Weights of a small transformer language model: 9 layers, tied embeddings.
Each number is 128 + 32 x the weight over its row's rms, rounded and kept within 0 to 255. Layers, rows and columns count from 0. The size above them is the row's rms in percent of the matrix's.

# layer 2 MLP down (transposed), 512x192, rms 0.0899, rows 470-504, columns 128-191
size [ 94  99 101  90  99 100  97 100 101  98  95  98 105 101 100  97 100 101  96 105  99 101  95 100  99  97  97  99 100  96 106 102 103  98  95]
[[159 115 156 125 153 142 158 138 166 122 116 132 123 124 128 140 119 100 138  81  92 166 112 123 134 108  85 103 127 128 120 145 118  70 143  97 123 130  48 176 150 158  98 117  95 145 129 120 141 105 128 161 174 128  81 162 145  52  97 143 165  74 166 115]
 [113  97 117 145 113 159 105  99 139  59 153 148 100 151 175 146 123 147  44 137  97 153 174 131 120 170 122 134 140 108  85 100 105  92 157 202 132  69 126 144 108 163 107 131 155 138 102  85 114 180 167 163  80 111 125 147 118  70  73 118 150 146 114 113]
 [ 92 135 161 104 161  80 107 144 175 111 116 138  66 150 159 139 129 134  97 175 141  84  82 108 184 103 111 143 155 132 184 119 101 101 126 140 150 115  77 145 145  68 123 118  90 137 126 106 126 175 150 131 111 129 172 156 130 152 106 113 144 154  60 112]
 [118 105 122 118  87 105 159  94 119 193  85 135  99 119 120 153 108 111 151 111 197 186 125 193  82  95 153 133  96 163  92 114 115 133 132 157 138 109 196 152 106 197 104 143 129  85 185  75 139  90 141 128 107 133 132  89 163 164 142 168 180 145 110  97]
 [112 153 154 140 117 138 116 160 134 121 109 125 155 113 119 143 156 107 149 123 121  95 155 132 144  85 174 118 143 200 172 152 118 142  79 146 139  29 106 106 137 100  68 139 158 123 139 111  55 150 154  82 161  94 131 107 119 140 147 107 158 180 164 152]
 [128 169  96  98 138 105 109 162 130  99 132 147 153 112 161  73  82 187 128  88 121 169 125 106 190 146 131 137 125 136 147 140 149 178 210 159 100 147 153  89 134 187 108 127 158 148 168 147  74 169 103 129 145 116 193 122 144 151 136 149 175  99 138  79]
 [128 192 106 121 137 174 156  91 146 128  88 163 167 118  87 129  99 116 143 168 110  87  97 101  83 107 110  80 199 144 151 141 161 118 133 136  84 100 110 118 179 199 130 134  90  59 124 149 126  68 133 120 134 139  73 170  98 115 147 162 105 100  87 175]
 [117 127 137 121 225 103 133 181 129 126 104 128 112  98 114 123 139 107 123 115 132 138 161 176 129 160 129 145 144 141 107 127 209 107 110  82 118 121 156 123 124 205 174 168 104  91 103 161 120  77 129 131 101 161 140 178 156  98 114 146  94 135 114 134]
 [193 170 154 126 105 157  75 161 114 128 138 137 125 151 186 120 178 148 141 141 110 132 129  82  81 159 117 134 100  76 145 160 151 119 114 168 115 134 197 162 128 162  75  58 173 128 118 123 119 127 123 136 150 140 193 128 146  88 150 153 136 141 126 161]
 [166 145 118 153 130 235 150  97 124 155 138 159 149  97  96 181 122 167 183 115 120 110 137 193 139 157 122  92 130 126 130 135  82  38 149 139 143 119 163 140 163 135 163  92 149 143 119 102 102 148 165 139 113 140 138 135 144  75 198 174 149 172 121 100]
 [129  76 133 114 121  68 138 109 112 177 118 116 106 176 101 141 150  59 136 127 156  98  95  43 100 160 102 115 113 148 146 161 139 117 141 113  97  94  76  93 166 101  97 141 113  88 154 122  98 162 106 160 173 141  86 110 130 120 133 160 117  68 117 176]
 [152 160 119 158 120 146 121 142 122 139  85 163 112 154 151 118 134 165 154 157 149  79 126 137 132 141 154  82 112 141  73 146  98  88 148 157 146 106  92 130 113 163 140 111 176  71 159 125 120 116 124 117 134 100  56 148 133 143  79  92 170 122 105 144]
 [128 151 193 186  98 171 154 110 120  96 140 169  84  61 122 120 118 169 122 144 130 115 181 111 130 155  90 197 124 105 143  80 111 134  99 109 144 168 144 120 139 167 167  70 130 119 166  78 113 124 185  61  61 148 158 123  50 146 148 142 132 154 124 177]
 [133 121 134 101  97  96  74 100 115 100 121 119 120 179 146  99  98 138 106 137 181  82  91 126 107  98 118 119 142  76 112 121 120 155 178 169 112 171 144 144 114  59 147 132 100 152 123 128 167 134 174  86 134 163 142 108 143 124 137 214 172 104 125 133]
 [169 139  89 160 172  84 149  81 116 145 115  88  77 164 140 160  86 152 137 208 125 105 135 174 141 149  78  66 119 106  98 159  83 107 174 103 116  78  95 132 154 105 140 172 119 141 143 135 116 173 174 160  94  90  71 113  93 120 142  96 144 122 133 156]
 [144  76 104 149 159 131 156 123 164 108 178 164 131 144 143 121 103 104 127 124 115 152 134 111 113 163 120 142 158  98  95 139 102  86  91  62 118 123 111  56 187  66 145 160  71 123 149 103 176 123 123 189 187 150 115  81 113 147  98 131 106  85 148 105]
 [ 81  92 135 137 117 113 133 153 144 114 157 162 155  99 175 125 109 183 150 157  96 142 168 107  91 141 101 147 187 166 156 133 116 200 137 180 116 108 168 149 145 100 143 140 138 101 112 117 105 127 103 128 153 148 123 111 174 173 165 162  87 136 159 127]
 [ 90 163 123 153 175 129 132  68  96 161 157 113 153 157 129 151 186 117 160 117 115  59 175 145 156 148 134 112 183 118  65 101  74 104 122  92 128 138 114 159 194 166 154 156 156 124 163 130 110 121 171 156 123 119 136 122 176 143 149  70 116 100 113 127]
 [ 65 131 167 147 125  90  86 149 140  91 107 164 144  70 148 108 113 144 133 112 107 126  82  94  66 111 137 153 145 163 130 142 136 116  91 106 153 158 127 152 116 144 144 101  65 124 116  83 143 143  93 150 176 118 156 142 101 114 114 148 138 117 133  99]
 [109 166  86 154 135  79 141  84  60  92  92 138 106 132 149 107 109  85 164 104  75  61 134 166  76 110 157 141 162 191 135 113  65 166 121 146 116 101 129 142 131  76  99 128 113 161 114 121 137 181 100 141  70 160 131 113 160  92  90 155 145 145 104 181]
 [ 73 125 111 171 130 125  23 115 188 114 142  90 102 202  89 126 162 115 190 151 194 115  91 173  37 171 100 116 192 109 106 120 146 146  98 130 119  93 176 139 104  92  92 186 107 163 170  94 175 168  91 101  92 127  88 127 161  86 107 151  45 128  86 119]
 [131  90 141 186 102 122 114  77  78 160 166 195 122  87 140 120 129  89 144  81 137  68  93  42 104  95 125 167 164 142 101  76 129 131 145  99 137 138 139 155 121 170 135 153 162 195  82 103 111 128  92  98 145 153 124 171 114  98 118 101 130 140 119 119]
 [125 159 187 127 140 123 122 187 128 136 198  88  60 121  91 120 132 178 100 164  98 199 108 128 130 169 125 152 165 179 111 158 151 117 161  73 141 130 125 168 100 152 141  96 122 139  91 133 143 153 134 129 134 117 178 126 160 124 169  87  91  80 131 154]
 [108 145  89 120 202 100 196 136 123 181 131  79 135 103 122  90 133 136 110 175 129 162 172 126 155 125 119 130 139 123 167 164 156 146 126 151 128 109 156  77 157 148 155 212 106 159 158 204 139 113 106 163 138 116 148 137 106 146 112 118  76  78 124 119]
 [119 106 168 131  73 101 118 121 125  74 101 161 118 105  82 172 159 148 170 115  14 125 134  94  81 148  78 163 101  92 136 152 106  80 125 101 101 144 146 117  84 126 104  95  92  63 113 130 144 154 148 160 140 117 112  97 145 110 102 157 158 153 101  88]
 [ 91  91 168 164 126 142 108 129 151  85 130 136 153 135 138 148 125 129 105 125  79 180 129 127 153 135 139 230 111  56 145 121 117 194 103 111 145 179 137 131 167 100 158 166 131 133 105 157 148 118 129 154 139 122 125  83  92 105 162 114  90 119 149 109]
 [195 115 122  86 134 142 140 194  88  86 107  94 151 159 180 115 142 107 152 197 170 103 184 138 163 159 168 144 149 120 145 177 126 123 144 114 158 124  89 101 107 127 130 171 149 103 178 167 105 101 191  83 113  91 146  40  90 186 164  87 141 158 119 109]
 [136  68  79 110 126 147 152  99 210 116  76 136 175 148 143 100 131 137 105 136 111 183 151 142 138  95 163  79 157 141 168 153 124 108 155 204 151 109 139  90 158  45 178 168 136 125 118 132 117 148 113 145 136 117 103 157 145 118 132 146 108  78 146 104]
 [165 152 129 161 109 140  82 147 155  90 130 159 164 136 160  70 153 126  96  87 115 106  98 173 131 155 136 174 143 103 105 182 140 163 107 105 118 131 130 111 134 132  61 125 111 105 154 109 122 158 119  99 161 134 142 106 115 176 122 173 177 157 140 128]
 [ 89 148 160 163 130 100 150 130 142  95 112 158 115  78  81 157 144 153 104 151 104 101 107 108 154 119 146 143 134 111 185 157 159  88 198  95 106 134 116 139 135 116 104  76 106 149 130 141 191 126 166 118 147  98  82 118 147 147 185 122 110 148 171 158]
 [ 71  90 112 116 152 125 135 112 157  76 132  88 130 154  97  67  85 121 136 129 140 115 156 117 155 176 104 161 189 141  73 113 151 101 156 111 126 123  63 156 152  82 130 154 106 122  91 155  71 111  55 153 101 116 141 197 118 147 146 162 121 119 149 132]
 [128 146 147 129 129  45  44 100 103 109 127  74 109 156 170 117 165  97  59 118 139 144 175 170 125  78 124  52 102 152 115 187 150 116 128 141 112 117 114  92 161 122 138 191 169 127 142 113  74 102 134 105 137  68  77 107  87 195  94 105 102  98 128 114]
 [141 151 150  98 143 114 155 113 103 143 117 123 157 109 118 108 113 110 162 121 143 146 142 128 144  96 146  87 179 143 144  41 108 162  99 132 135 124 128  77 115 170 103 163 124 154 116 134 134 148 125 123 127 149 145  97 108 136 116 113 124 121 120  92]
 [112  95 180 141 132 157 134 137 114 110 138 151 132 142 158 161 121 141 138 117  75 171  93 104 183 135 148 207 151  92 121 139 135 211 128  86 130 158  99 176 142  90 154 116  91 104  92 153 138 127 128 133 164 110 113  62  76 137 191 131  90 149 103 112]
 [157 117 154 137 148  96 109 123 132 134  98 160 109  94  97 173 171 136 163  90 142 132 193 190 163 173 171 109 201 107 161 133 151 127 157 136 141 142 111 141 146 124 104  98 151 125 139  98  98  98  91 112 168 133 142 107 115 128 160 128  78 105 125 224]]
# layer 2 MLP gate, 512x192, rms 0.0926, rows 471-505, columns 128-191
size [ 99 100  88 101 101  95  95 101  97  94  99 101 101  98 101 110  97  99 105 100 106  99  99  96  90 103 100 105  94 104 100  94  89  89  94]
[[150 147 118 146 112 124  98 139 181 140  57 103 178 143 175  99 101 149 127  96 133 114  68 113 106 191 159 106 181 118 113 134 161 104 117 205 113 122 116 134 126  93 137 154  56 125 158 149 125  77 113 119  46 130 149 124  86 135  97  73 140 126 164 133]
 [151 145 126 175 135 184  88 169 113 154  93 105 136 143 146 174 121 126  76 135 140 149 144 163 158 146 118 139  77 150 155 173  97  74 129 146  78 152 114 118 140 104 164 136 141  94 141  82 160 129 165 177 123 121 163 108 120 111 154  95 116  90 123 120]
 [157 104 121 131 123  89 119 112 110 143 144 141 114 164 172  88 125 121  58 115 160 118 104  93 161 128 123 146  84 101 181 128 172 116 153 100 129  61 122  90  83 128 113 168 104 203 111  81 115  81  64 111 106 140 116 169 127 144 104 187 109  85 153 170]
 [ 97 103 145 142 118 175 142 139 160 146 142 143 134 108 181 110 106 103 129 121 148 136  68 114 196 125 100 109 183 112 103 135 149  79 113  80  85 142 140 135 115 130 126 164  92 157 136 109  83  76  98 113 133 171  92 142  76 160 119 157  90 149 129 158]
 [116  99 125 161  96 157 164 116 142 158 143 119 105 151 100  68 127 121 101 103 107 149 120  71 124 134 104 123 149  85 122 110 115 116 144  99  91 145 115  52 163 122  86 126 114 141 194 177  79  99 138 145  98 133 156 130 158 111  82  80 160 132 106 147]
 [136 161 179 147 151 178 136  86 129 117 170 118 155 138 161  95 148 119 124  89 116  88 112 112 119  91 106 136 111  77 130 132  97 153 121  76 132 142  94  68  93 127 175  94 164 192 175 118 137 162  94 119  58 118 167  72 129 111 119 149 169 172 148 110]
 [ 90  82 133 175 104 128 125 188 124 120  67 157 170 147 173 146 141 179 131  82 103 147 127 103 155 126  82 128  96 135 148 142 120  84 140  69 129  88 133 122 110 163 166  54 117  61 114 138 137  66 136 133 157 157  87 109 116 156 140 133 151 169 158 156]
 [127 120  97 123 168 102 151 135  75  26 137 188 129 145 134 180  91 142 118  63 155  92  95 131 125 114 115 111 139 137 149 142 165  75 166 184 144 177 131 178 133 145 136 104 151 120 181 153 123 147 139 175 106  80 120 154  76 159 137 158 153 144 144 178]
 [124 127 109 133 172 187 170  94 150 199 140  83 147 176  88 181 189  71  88  88 128 155 135 129 106 154 127 119 116 136 100 128 120  65 102 111 137 146 147 147 129 104 154 124 102 151 125 145 118 139 153 152 105  74  92 131 125  55 144 153 167 143  92  74]
 [136 127 155 165 170 107 153  94 159 157  83 118 116 117 174  97 140 122 146  98 172  71  76 143  97 194 155 142 143 123  53 155 155 110 155 115 113 162 130 103 138  80 145 117  66 159 149 154 159 152 101 144 108 165 173 141  71 131 124  97 143  37 120 188]
 [127 153 162 108 119 134  89  93 165 163 139 142 166  95 150 104 162 148 164  27 150  98  92 146 128  57 135 122  84  94 146 152 139 159 136  30  67 159 104 134 128 102 138 156 122 166 131 143 152  52 118 164 154 154 107  90  71 169 174 115 171 200 125 111]
 [101 147 141 129 132 159  79 138 115 118  59 122  92 163  95  78 126 151 100 141 169 130 107 147 177  85 152 140 104  80 150 177 141 112 139 149 119  99 107 194  89 125 181 198 136 124 151 125  77  89 104 200 132 114 166 100 127 137 105 105 137 102 111 104]
 [161 154 116 137  71 134 135 125 138 159 116 145  23  90 204 148  80 122 118  96 228 126 117 103  90 116  87 133 115 151 111 155 175 105 149 105 141 139 136 145 146  82 125 145 131 145 123 186 138 146  79 159 171 160 120  72  51 115 163 152 177 122  79 126]
 [126 193 138  79 181  86 128 155  96  81  90 147 128 112 164 128 120  63 201 125 148 180  85 141 110  65 152 144 132 125  76 176 138 131 115 129  84  84 110 101  82 163 135 154 112 130 149  88  94 158  76 130 148 119 113 197  94 128 139 178 154 116  53 129]
 [195 131 116 159 141 152 122 128 147 168 131 156 116 130 140 160 105 107 101 127 152 149 124 140 108 102 111 150  92  88 107 187  88  70 121 140 123 141 151  87 205 124 103 101  75 129 122  81 145 115 106 108  92 147 112 117 126 156 159 117 112 116 181  69]
 [124 127  97 194 134 135  96 160 165 150 115 141 156 138 152 120 172 167 142 108 142 175 127 134 133 106  93 141 177 138 110 163  77 136 112 177 110 194  88 160 103  85 127 165  74 115  79 136 107 125 130 140 161  99 132 106  79  72 155 114  73 104 115 175]
 [205 158 152 109 141 122 129 199 140  56 141 125 115  63 166 167 150  95  94 126 108 125  94 111 112 128 115 123 135  68 118 108  54  89 149 161  94  98  81 165 154 121 194 131 204 137 150 130 118 132 124 142 113 128 111 198  96  87 123 144  93 137 185 125]
 [180  70  57 162 128 143 118 101 120 128 125 133  85 112 144 111 131 101 138 124 123 109  95 168 106 111  81 192 128 189  84 135 138 141 124  64  96 164 153 145 153 130 140 103 157 131  78 115 103 128 128 158 111 146 123 119 114 108 108 137  91 134  60 140]
 [185  93 127 147 156 175 123 187 147 152  80 126  79 133 155 169 123 120  88 139 170 106  82 120 110 113 150 121 120 132 147 108 114  92 199 155 149 134 135 146 131 118 183 146 156 134 146 196 174 113 118 184  60 158 166  92 113 158 113 159 126  93 189 155]
 [133 112  89 122  71 134 152 137  93 117 133  95  87 147 157 179 121 128 123  71 149 112 147 135  54 163 162 116 126 103  98  78 106 106 159 153 186 172 141 132 111 120  77 132 149 181 153 171 142 136  64 138 108 175 126 208  92 165 119 139 152 145 105  97]
 [166 134 152 169 119 157 126 121 175 160 196 154  81 189 112 153 117 190 130 135 163 143 116 169 107 128 102 132 117 132 124  98  99  47 182 130 148 165 127 164  97  87 143 138 143 144 128 115 114 144 169 129 116 185 119 119  66 150  92 115 127  74  96 142]
 [135 130 105 152 116 134 152 135 156 196 119 156 104 143 194 147 175 112  52 150 122 158 113 133 190 145  97 187  61 143  99 124  95 111  99 127 183  62 130 192 124 104  99 154 105  92 150  81 139  88  98 184 132 128 154 130 134 161 122  91 119  70 160 120]
 [170 133 118 157 138 131 119 144 124 142 140 133 126  76 127 150 117 151 118 139 100 134 133  94 202 112  94 156 151  92 112 135  67 148 105 107  99 129  65 130 113  58 147 131  81 174 149 158 165  86 109 166 139 146 165  86 120  45  88  99 141 136 156 164]
 [101  82 107 120 105 134 158 113 171 107 134 110 167 129 118  90 161 171 150 131 115 156 120 108 156 159 187 134 160  98 145 137 110 107 136 157 101 123 146 141  77 101 116  69 148 126  87 118  81 117  83  50 182 147 136 145 122  97 109 132 129 109 131 146]
 [137 122 113 201  96 212 104  71 109 157 116 210  59  87 115 194 101  85  99 121 111 169 181 137 109 113 145 188 122 118 120 156 131 117 152 120  99 159 129  98 142  53 151  91 150 134  89 112 182  96 109 160 165 143 123  90  97 150 137  71  91 141  89 114]
 [182 109 116 139 176  90 131 138 109  83 125 116 112 122 189 132 201 120 147 114  66 208 101  95 111 168 113 138 157  73 125 138 116 105 119  89 151 145 130 129  68 117  85  75 141 158 103 160 178 173 121 108 145 163 132 148 104  62 183  87 132 150  73 155]
 [134 140 124 164 108 180 170 137 126 167 147 135 132 140 115 104 129 129 155 122 125  98 137 141 172  70 127 126 129 161 152 138 207  81 113 185  73  75 100 108  96  62  86 173 196 141 133 199 131  91 115 167 107 143  95 109 161 125 113 168 137 131 120  63]
 [108 109 163 134 156  94 161 140 157 141 175  88  72 108 176 128 117  90 171 167 104 163 127  97 112 115 109 157  61 179 148  78 124 107 151 136 162 147 132 149 135 167 153 114 134  85 187 108 141 138 107 149 167 108 106 139 108  80 205 144 129 120 163 188]
 [104  88 139  86  99 103 151  81 147  72 166 147 127 114 147 138 183 142 151  56 135  74  56 127 100 113 159 126 131  80  81 125 115 154 151 138  56  76 145 102  87 131  98 184  78 146 148 153 146  95  99 120 169  79 145  94 162 116 103 125  91  88 105 141]
 [178 138 148 137  87 132 110 154 117  93 130 141 128 179 123 140 139 188 143 158 118 130 166 155  82 112 174 136 113  98 111 166 110  57 157 147 143 108 162 112 118  26 128 131 140 137 100  62 151 151 215  87 106 132 131 123 144 176 134  86 123 121 139 116]
 [ 85 146  75 120 100 156  86 136 125 144 151  91 123 142  76 119  90 146 133  80 130 163 127  73 118 163 135 136  88 143 162 133  94  89 154 159 144 139  99 189  74  90 171 132 177 116  90 129 190 122  90 151  77  87 123 160 186  91 146 161  78  91 134 100]
 [130 140 146 139  89  95 143 122 131  91 140  60 140 160 161 115 125 110 170 133  63 118 144  94 141 209 185 150 128 116 164 103 121 142 125  94 123 113  84 140  91 187  95  95 124 156 179 139 131 101 121 164 100 138 131  69 127 158 138 124 154 143 112  80]
 [160  98  87 175 129 204 135 104  51 131  83 159 103  79 128 153  95  69  88  92  80 136 125  78  85 146 124 128 125  84 162 120 125 122 180  96 148 170 118 114 189 109 170  96  99 123 135  87 196 108 115 101 127 131 172 105 153 186 145  85 138  84  98 115]
 [118 123 135  58 126  79 119 125 140 128 185 104  90 164 134 110 138  98 169 115 140 130 181 123  66 162 158 113 188 127 139 128 108  25  98 129 147  97 138 146  96  86 131 182 136 114 137 104 101 140 108  86 141 110 116 167  83 135 101 149 145 185  94 106]
 [182 148  73  84 110 158 110  54 157 181 177  66 126  79 118 128 131  90 100  80 117 112 104  97 133 117  98 139  82 114 117 154  87 134  87 103 126 172 139 157 157  96 115 101 156  89 149  90 171 139 116 133 129 123 174 104 166 125 162 129 199 150 152 117]]
# layer 2 MLP up, 512x192, rms 0.0896, rows 471-505, columns 128-191
size [102 100  89  98 101  94  94 100  98  94  97 105 100 100  98 107  98  96 110  98 103  94 104  98  89 102  97 106  92 108 102  92  92  91  96]
[[149 164 161  79 114 117 110 116 127 101 157 144 117  87 180 138 138 136 164 138 161  68 110  94 153 100 142  79 142 126 104  82 181  76  96 132 140 142 137 110  94 153 150 112 138 137 133  30 122 129  39  95 127 161 114 155 142 161 168  85 122 121 175 155]
 [ 89 115 136  84 117 105 169 111 158 181  97 148 136 134 108 122 136 136 146 182  83 136 105  78 196  97 113 159  70 126 112 107 155 123 192  19 116 122 120  93 105 128 155 150  75 115 160  91 119 127 161 164 133  74 117 146 171 177 165 161 100 182 139  95]
 [ 68 152 156 167 149 121 136 145 104 105 161 164 148 136  96 164  89 145 154 154 116 119 113 185  64 142 150  94  90 112 117 107 167 128  89 126 227 133 122 113 130 135 116  80 183 124 154 164 169 128 113 139 151 147 175 116 153  73 138 127 150 142 134 138]
 [137  82 127 143 142 161  68 144 107 161 178 132 180 128 101  94 120 104 139 118 105 121 136 103 115 102 151 160 155 154  92 165 142 140 149  86 134  95 173  68 169  90  71 193 118  92 134 105  88 135 139 145  93 138 102 119 152 121 177 144 151  64 118 162]
 [127 108  98 154 154 142 104 159 149 126 121  49 108 105 132 119 120  76 119 126 204 120  85 118 100 147  75  96 194 168 188 128 138 120 121  97 109 103  87 111 127 157 174 120 136 140 107  97 145 106 138 140 115 105 114 105 100 161  96  95  88 171 104 210]
 [152 107 150 165 150 137 105  80 155 104 142 150 147 133 102 128  57  95 151 162  61 134  68 107  51 145 106 132 128 159 153 161 129  98 159 140 149 138 131 129 202 174 204 117 164  85  97 172 131 167 119 104 134 108 153  78 124  88  51  91 169  69  38  66]
 [ 38 134 108 124 119 122 153 133 110 110  87 176 149 173 155 110 124 138  98 125 142 137 121 159  79  72  86 102 117 148 103 144  83 130 123 118 129 176 106 111  89 127 167  75 118 142  98 147 166 103 144 104 124 174  53 129 142  91 130 133 124 135  90 139]
 [116 122 212 148  94 168  81 112 127 166 115  88 143 120 172 136 133 149 130  95  95 199 185 147 172 103 161  27 151 171  97  75 109 107  71 109 177 107 111  88 167  83 147 114 170 166 142 124 127 131 144 126 123 152 161 113 109  91 127 147 150  96 122 121]
 [207 151 157 134 115 165 140 112  91 160 112  91 123 165 152 109 101  85 118 109 113 146 139 135 161 101 143 184 144 132 128 159  68 120 112 116 138 181 132 144 110 134 156 180 187 152 160 148 210  74 162 108 170 135  71 130  93 152 142  41  98 127 146 130]
 [166 109 166 119 198 131 118 120 157 145 175 124  88 184 214 140  83  71 160 131 140 112 100 136  98  71 169 118 125 111 132  93 130 153 152 161  98 145 114 112  98  66 186 144 161 100 110  80 129 133  64 127 121 156 127  99 147  64 122 132  65 148  69 159]
 [ 65  91 150  90 195  87 156 150 132  93  88 202 132 152 171 150 148 157 141 174 100 135 169  99 111 137 127 138 188 161 130 129  83 138 161 104 115  88 112  81 107 135  21 154 108 112 113 147 117 163  84 145 142 118 135 142 131  79 127  84 159 171 137 169]
 [132 144 201 101 107 114 108 158 130 123 157 170 142 112 146 204 131 149 141 152 105  99  87 130 178 126  62  85 122 167  66  80 142  99 203 126  82 210  73 188  92 110 173  80 193 120 132 147 127 157 103  81 130 107 148  90 196 158 104 152 121 132 128  95]
 [118 103 168  96  89 213 147 117  97 155 136 143 106 126 144 103 147 110 120 131 130 133  77 135  91 154 136 110 121 116 119 118 168 128 138  99  90 114 140 177  85 153  71 110 129  78  96 109 136 144  79 111 151 135 164 161 138 139 184 177 156 183 121 179]
 [144  83 142 141 167 140 161 160 166 137 142 149 112 140 183 117 105  98 115 154  98 164 142 143  69 122 114 159 158 173 108  59 157  72 179  49  95 120  84  55 193 163  96 117 119 155  81 143 147  77 104 149 117 119 163 108 149 152  62 170 174 107 147 134]
 [ 80 100 111 143 128 137 161 142  73 116 117 111 204 133 159 154 106 183 156 128 200 124 137 102 118 145 152 121 137 116 166  55 124 127 180 193 168 135 152 125  81  98 127 135 167 171  69 157 148 156 123  98 140 103 102 180 126  73  99 140 170 146 129 140]
 [132 130  91 176  90 110  95 173 160 127  92 141 151 146 109 139 172 170 157 116  97 147 118 133  73 102  62  94 163  89 163 121 109 175 158 165 109 141 131 111 122 167 109 159  91 116  81 118 169 149 124 177 119 102 128 125  95 126 128 148  62  91 130 142]
 [138 140 130 129 202 127 107 140 111  93 128 133  29  83 111  78 101 104 145  74 101 104 142  58 144 146 127 152 179  95  88 160 109 146 175 119  98 122  97 109 161 125  85 155 111 100 132 195 123  71 149 165 183 132  74 133 188 100 142 177 113 137 132 137]
 [122 125 110 160 111 117 129 107 134 139  90 154 128 150 156 111 134 137 112 110  97 178 141 135 133 144 158  89 124 124 134 126  70  70 139 137 158 196 137 122 189 113 181 116 172 149 160  93 127 115 171 107 146 161  97 123 151 165 126 103 149 186 158 168]
 [126 147  81 138 137 151 155 116 150 114  99 104 191 111 141  82 132 105 166  88 102 149 104  82 192 146 157  94 132 122 111 187 134 181 159 130 145 145  98 174 106 110 134 149 166 138 135 109 155 196 183 127  79 150 140  90  91 169 152 121 104  96 172 146]
 [108 136  91 164 128  49 178 107 173 133  62 126 109 146 152  77  88  86 133 134 139 117 123  73 162 137  89 105 153 127 137 126 167 126 145  88 155 140 124  67 170 103 109 137 107 113 136  76 147  90 113 171 105 144 105 110 146 197 119 190 166  90  80 124]
 [ 98 124 100 121 158 112 167 151 128 180 101 133 165 113 137  97 173 118 126 141 113 122 195 177 114  65 183 159  97  96 148 130  75 104 124 125 112  82 184  84 150 172 150  74 163 147 200 134 146 119 116 120 122 100  67 137  79 138 189 153  53 143 137 145]
 [137  83 156 134 103 108 141 162 137 101 147 119 135 169  61 106 184  91 118 141  96 225 126 161 152 139  55 153 116 111 199 128 100 108 117 113  98 108 130 165 189  93  89 141 132  87 110 136 159  85 133 119 106 179 113 138 147 170 169 145 112 102  75 130]
 [ 99 145 168 110 125 115 139 177 157 111 179 147 119 129  96 173 100 121 133 149 129 185 122 169 142 161 109  69 123 108 146 139  79 126  83 151 137 117 131 126 119  96 164 174  94  93 189 177 169 154 122 134 141 161 131 139 140  47 118 157  71 120  83 133]
 [ 66 134 156  37 161  82 151 146  75 117 158 166 128 151 192 107 193 174 145 119  60 169  72 147 176 119  40 105 166 146  87 141 104  87 153 119 104 159  89 156 121 112 166 142 103 117 144 125 183  52 128 120 122 141  89 123 122 100 106 202  96 128 147 120]
 [ 97 165 133 136 135 165 108  31  77 162 153  92  98 173 113 143  87 164  83 107 119 132 111 145  63  84 176 179 159 147 116  86  78 125 144 142 108 119  59 101  55 112 136 112 178 148 101 129 130 100 106 104 180  98 160 111 187 168 144 123 177 142 140 103]
 [160 151 133  96 138  63 150  83 111 132  85 124 136 109 151 128 145 131 122 155  28 120  90  50 118 129 100  92 105 133 133 117 155 117  96 102 182 146 172 110 123  82 136  87 142 124 144 166 156 112  76 169 161 120 133 160 136 104 162 123  95 123  97  89]
 [138 127 141  41 109 109 136 192 163 130 135 135 107 110 144  85 135 100 141  79  92 167  61 163 204  83 115 124 143 123  85 107 117 116 110  53 147 118  99  94 128 146 134 191  90 106 107 117 163  91 197 129 106 164 114 111 163  86 119 173 118 185 171 124]
 [145 116  96  98 110 118 132 100  83 110 139 112 178 170  86  70 146 126 123 162 154  82 158 163 182 166  91 106 121 140  87 140 183 117 145 169 149 104 182 123 153 126 113 117 126 106 179  80  94 128  80 117  65 151  59  72 178 103 142 175 189 150 122 158]
 [149 133 160  82 121 122 133 113 146  70 112 117 116 169 118 123 104 116 175 156 130 105  60 129 152 106 105  15 132 110 119  99 176  95 116 138 133 134 155 109 138 114 142 164 129 111 110 135 126 135 127 150 180 177 166  74 152 111 124 141 143  82 132 136]
 [124  94 120 110 158 114 126 118 133 141 141  93 108  62 156 118 120  99 114 114 109  86 148 124  95  89 182 117  97 131 171 116  38 154 183 153 127 103 143 115  74 119 140 138 191 155 113 121 114 161 182 116 132 109 135 116 102 101  52  98 158 131 133  92]
 [169  90 174 136 116 101 122 153 130 132 118  78 164 122 121 132 140 157 136  85 132 136 111 157 132 118 134  91 138 143 162 113  91 161 168 150 114 128 168 122  83 181 161  62 136  75 136 109 159 167 116 150 127 127 112 122  81  57 115 142 181 152 162 112]
 [152 156 148 122 119 150  86 132 144 136 104  88 183 138 116 142 103 154 112 130  90 118 146 135 141  92 129 129 147 157 201 137 133 172  73 136 170 174  65  44  82 123 116 134 135 141 169 104 155 128 123  75 129 125 154  71  48  97 140 117 155 148 110 131]
 [155 164 124 167 171 155 134  82 105 108 113 136  68 176 135 150 114 175 110 149 106  95  81 107  52 135 186 161 112 133 124  96 165 124 125 154  84 170  84 165 137  97 173 157 132  97 119 108 144 115 132  82 124  88 134 127 126  74 162  45 149  87  99  70]
 [ 60 169 131 102 119 165 180 128 104 147 100 118 171 136 175 135 214  87 175 157 114 141 126 149 135  86  56 103 125  95  82 123  67 129 147 119 106  98  85 141 115 136 161 119 100 159 188 171 117 170  98 184 153 103 166 129 130 122 192 107 111 124 151 184]
 [182 120  80 120 138 123 134  85 108 149 141 106 127 146 102 111 116  76 118 105 138 140 183 195 136 116 106 119 118 165 127 128 128 155  48  70 143 144 133 142 177 159  94 141 163 154 107 119 157 123 163 116  90 147 132 211  58 105 150 136  96  97 169 179]]